config.toml
num_hidden_layers = 9
hidden_size = 256
num_attention_heads = 8
num_key_value_heads = 4
head_dim = 32
intermediate_size = 320
vocab_size = 4096
hidden_act = "swiglu"
norm = "rmsnorm"
norm_place = "pre"
norm_eps = 1e-06
positions = "rope"
rope_theta = 10000.0
rope_fraction = 1.0
qk_norm = true
attn_scale = 0.177
bias = "none"
tie_word_embeddings = false
parallel_block = false
init = "uniform"
init_std_qkv = 0.0393
init_std_o = 0.00925
init_std_up = 0.0393
init_std_down = 0.00828
optimizer = "muon_variant"
learning_rate = 0.00527
lr_mult_qkv = 0.4
lr_mult_o = 4.0
beta1 = 0.93
lr_head = 0.00983
max_grad_norm = 2.0
warmup_steps = 0
schedule = "wsd"
decay_fraction = 1.0
decay_shape = "cos"
final_lr_fraction = 0.0
batch_tokens = 32768
max_seq_len = 384
doc_mask = true
train_tokens = 120400000
max_steps = 3675
dataset = "wikipedia_en"
Each number is 128 + 24 x the weight over its row's rms, rounded and kept within 0 to 255. Layers, rows and columns count from 0. Numbers have three digits each. The size before them is the row's rms in percent of the matrix's.

# up: layer 3 MLP up, 320x256, rms 0.164, rows 145-158, columns 192-255
# down: layer 3 MLP down (transposed), 320x256, rms 0.148, rows 145-157, columns 192-255
# gate: layer 3 MLP gate, 320x256, rms 0.161, rows 146-158, columns 192-255
up145 097:137156153106158115131107120108125132132139103150102105121115133147076171153151158106094128135147127089108166130160105162116134110156124112143164118116149112120131183133169131135096071158161099
down145 098:108139120105133115081138104153131178138096142150117145138149157116113117132101102145102128134151108152154144131141140119149105127132163134130018128096092121142162133097126158146168118085097131
gate146 110:132079095122118153117118120164113159084132104164106116115154158106106097125143138129117171111092119108105169128137089109115125167132136144092082132063143118095146145119155142136074153117146133
up146 104:164164161112105121097156106142168143100112133119084093150159103161129102121115154106107074040153113151110120116128127164124085126143103144138133119133129106135107081132107146119119099132112164
down146 106:137144160136118113151131149101144169110111141140147113122115107131117132156143110141084144131141152122104161121107154125115082074102130143140193152112132130109126144158130153083087101148098177
gate147 098:115100145096136140098122135088142131104126103152079096122154115160151135130116094138129131104154144139108160123150118089143134164114124156109092121134129095131149103138125134149105114112095116
up147 099:087139145105125173110142107173135108143107148096149157118121089107116081133115128117105143115141130087192156128107134110114162126165144110131130102127110118121168097094141159123144156190138114
down147 102:120133082164131137140109138149154130126106164091124178133093112136110155145146143115149128116157113164153132158093112150134126082124111135124095174132077111127138158126105111106137113180143138
gate148 095:163125125107127132145161140150112104155125113086155137129157150102112143155108128146103143097147092088122119120124115126120085108147144126099114146134115133139126129113133144131140118139113118
up148 100:131143154121113142137151144143088168102127143139133120133137163099111158117147114117077149159119093123151095112136112116123100115127148161112069189165119164129130101111116087122111136106162114
down148 098:103174070127135121148154199115119147144133135153128158126143140114109145187154147124122172120133129149130139133124112192140134132150128097109119163153113124176123134126150109098152095125119109
gate149 107:155119115110111105145121149129132151109175128104140147114142125117097167125125106180154152137111149097099092135128092115133167084134163110153168132116114130125119137153112108157165115122144086
up149 113:115121092112143127193134103135116104145096147114143126188104121136090120148123105160163136146129101142112153130096107149084108153147146191123140122086141124134113138122138106081138097120141114
down149 102:137160122100096087109120130101156120126120146144124111086120130115119137107117169105114154139117169098122101124140129171145091155141119129144097118140097100167133133145175138109129137133104125
gate150 102:145102121136113113105133129112143099114134116092123098158109132139123108148108095079123111131081150104109109151168145096080111123072118094162130164124122169159132113149138138125147122095083168
up150 100:148156114130114150106120159168140125110127161125170136099134150108140126140122144145169138143138128119119129121101106146145119140123125115108061101124154136099163154080088103141088175102160121
down150 103:154124113129131163135141119130117085073112111084157178142119105104105150061138135113145137120129119127105119141163185102092086130082153135111103108102110101126155171136113134132103136153120098
gate151 110:147124115136124164119127151154157152076111142134094138145152150140096155181161127118124107112124126156206081109154134098093132125124114094112077089145134103164187121163130132161145132110117132
up151 110:126143148129159133156174113160150120126127117085089093163175159109127099114122137123180111103131120164137126172093119155122130124109136119158105160168080105101152140129100121144117138165129140
down151 104:161139081137110059162132073164122126133064124122097111144114161144152116117144125135145170154170155141140128114134124156140125130142104148128124105093126097106104112111089120142105144139134133
gate152 097:118113118115104148130086122080151102165096156114138137141135120131175156098118110131119100153165131098154171129118166105134129171190097105130114098124154157115118108112086124143128110124133132
up152 100:147128104152160130123155161156121124113118122139142150139131106119094079110122164133125125113124141123125151119135133121112150124142176130160117138117180162122108107097158167125158111130108097
down152 096:100127120129112138135167087072082149110138121154129133129130107117089125114154095153098142134121132145103109145082137124088110114104124159096061126139099125139152168175128114141137162135139121
gate153 089:134180111082114107129139126121077123121099162142171180131134134140139111142181144140155116128111107146165126144112142131135118098173138116133115137097163111156103151151170095096145155155105114
up153 087:153117119082121117119142130128125151110119135124138103133146142078139139156132113131150142154118096125082142128135094161154137136168115120105131136120168169138096148101136129099116129150112164
down153 096:143102111102128128123099088120138134105108112100165123116115145126139118128140088117052140108149149161103097123145140129156128163156127139152088148121158195118155084139106105148127136154103152
gate154 105:069100133155124087159158151135143114162116087117113146102131114127091134078121152086142142164143098093097162118134137148134088077172093165108097105135134128115087180168114141096147140160134154
up154 109:188088135137125147142124138113123134098152115138112118144120070121125142142117148139122119083098093147091116134113119109123148170142157137128129072152138129133106149066129108142123094112069116
down154 100:171103122119158148144110074140127127096153099114124104172141130117135075103119101106170120095145186162101084154125159140165128112148117130093138099144096143143140095118103145128165149120152140
gate155 098:117155142115131132119126134140173140124115120122132145123121154126133140105117153121166110100122110153111111149131131129111160113107129121147120119147108123139102140085146157131144138117128119
up155 093:159132100094097122123159133187131078124140135077101106130172115123133129118071129111090102195139136109111124155119113151136116120127107144120119155124135104110129101154107124111108147159120099
down155 097:076143103108132103125111159132119130174109126115146109142122096130134137115125102124143122094121084108108133131129134083143133118120129116145094124123130135118132130133106104124152120125129109
gate156 103:188149111130127134086154122118099109151157138123146150135122137158126104153123193140148122117138148162123122097066130132091152101131140162150114141111107154165104103116149090125106134119122165
up156 096:115124124151168158124164118124151134148110085104085138117149159086115093087118129150179117148129138129122095177129161169133145096138108186111153132153093100134126124158086131157138144137136095
down156 100:115129144132097126134128179149154135126098108144125135164163127128093082158135133116119105145117189166172146115182155093126079155151123091119163115141096152114127142134115173079143105134105100
gate157 102:092129139102150143142123155109142123145117127162148134179127122110181182111117097105109125092144130128168114144075108090117128133151090134094112146163124175129143106133127152148154112171114113
up157 098:108140114112157140118162171138124137094166150118118152144150153099142122131189141070157106119138139130163132165097119100127130094123101138069150099123110161135125080143125097115136098105137161
down157 101:117156162117145138128162119118174140120150139129175119130143112141153133117141125120124119118166106172127140131128103149137150140170129147118183095090112168107139111165175102161129093118202145
gate158 099:095172133099111116136136110165124087133105110150148130171125102125140190114109135090167160110134104145133114171110115115094114167116132101181134146130154101112115116125067115121143140153118144
up158 094:112101159071098106113120139149111060138132150149161124114150128124100106099162129119148144154120146161159104157146122114134151134095095096129117111113153147169123164141114122114110117153153178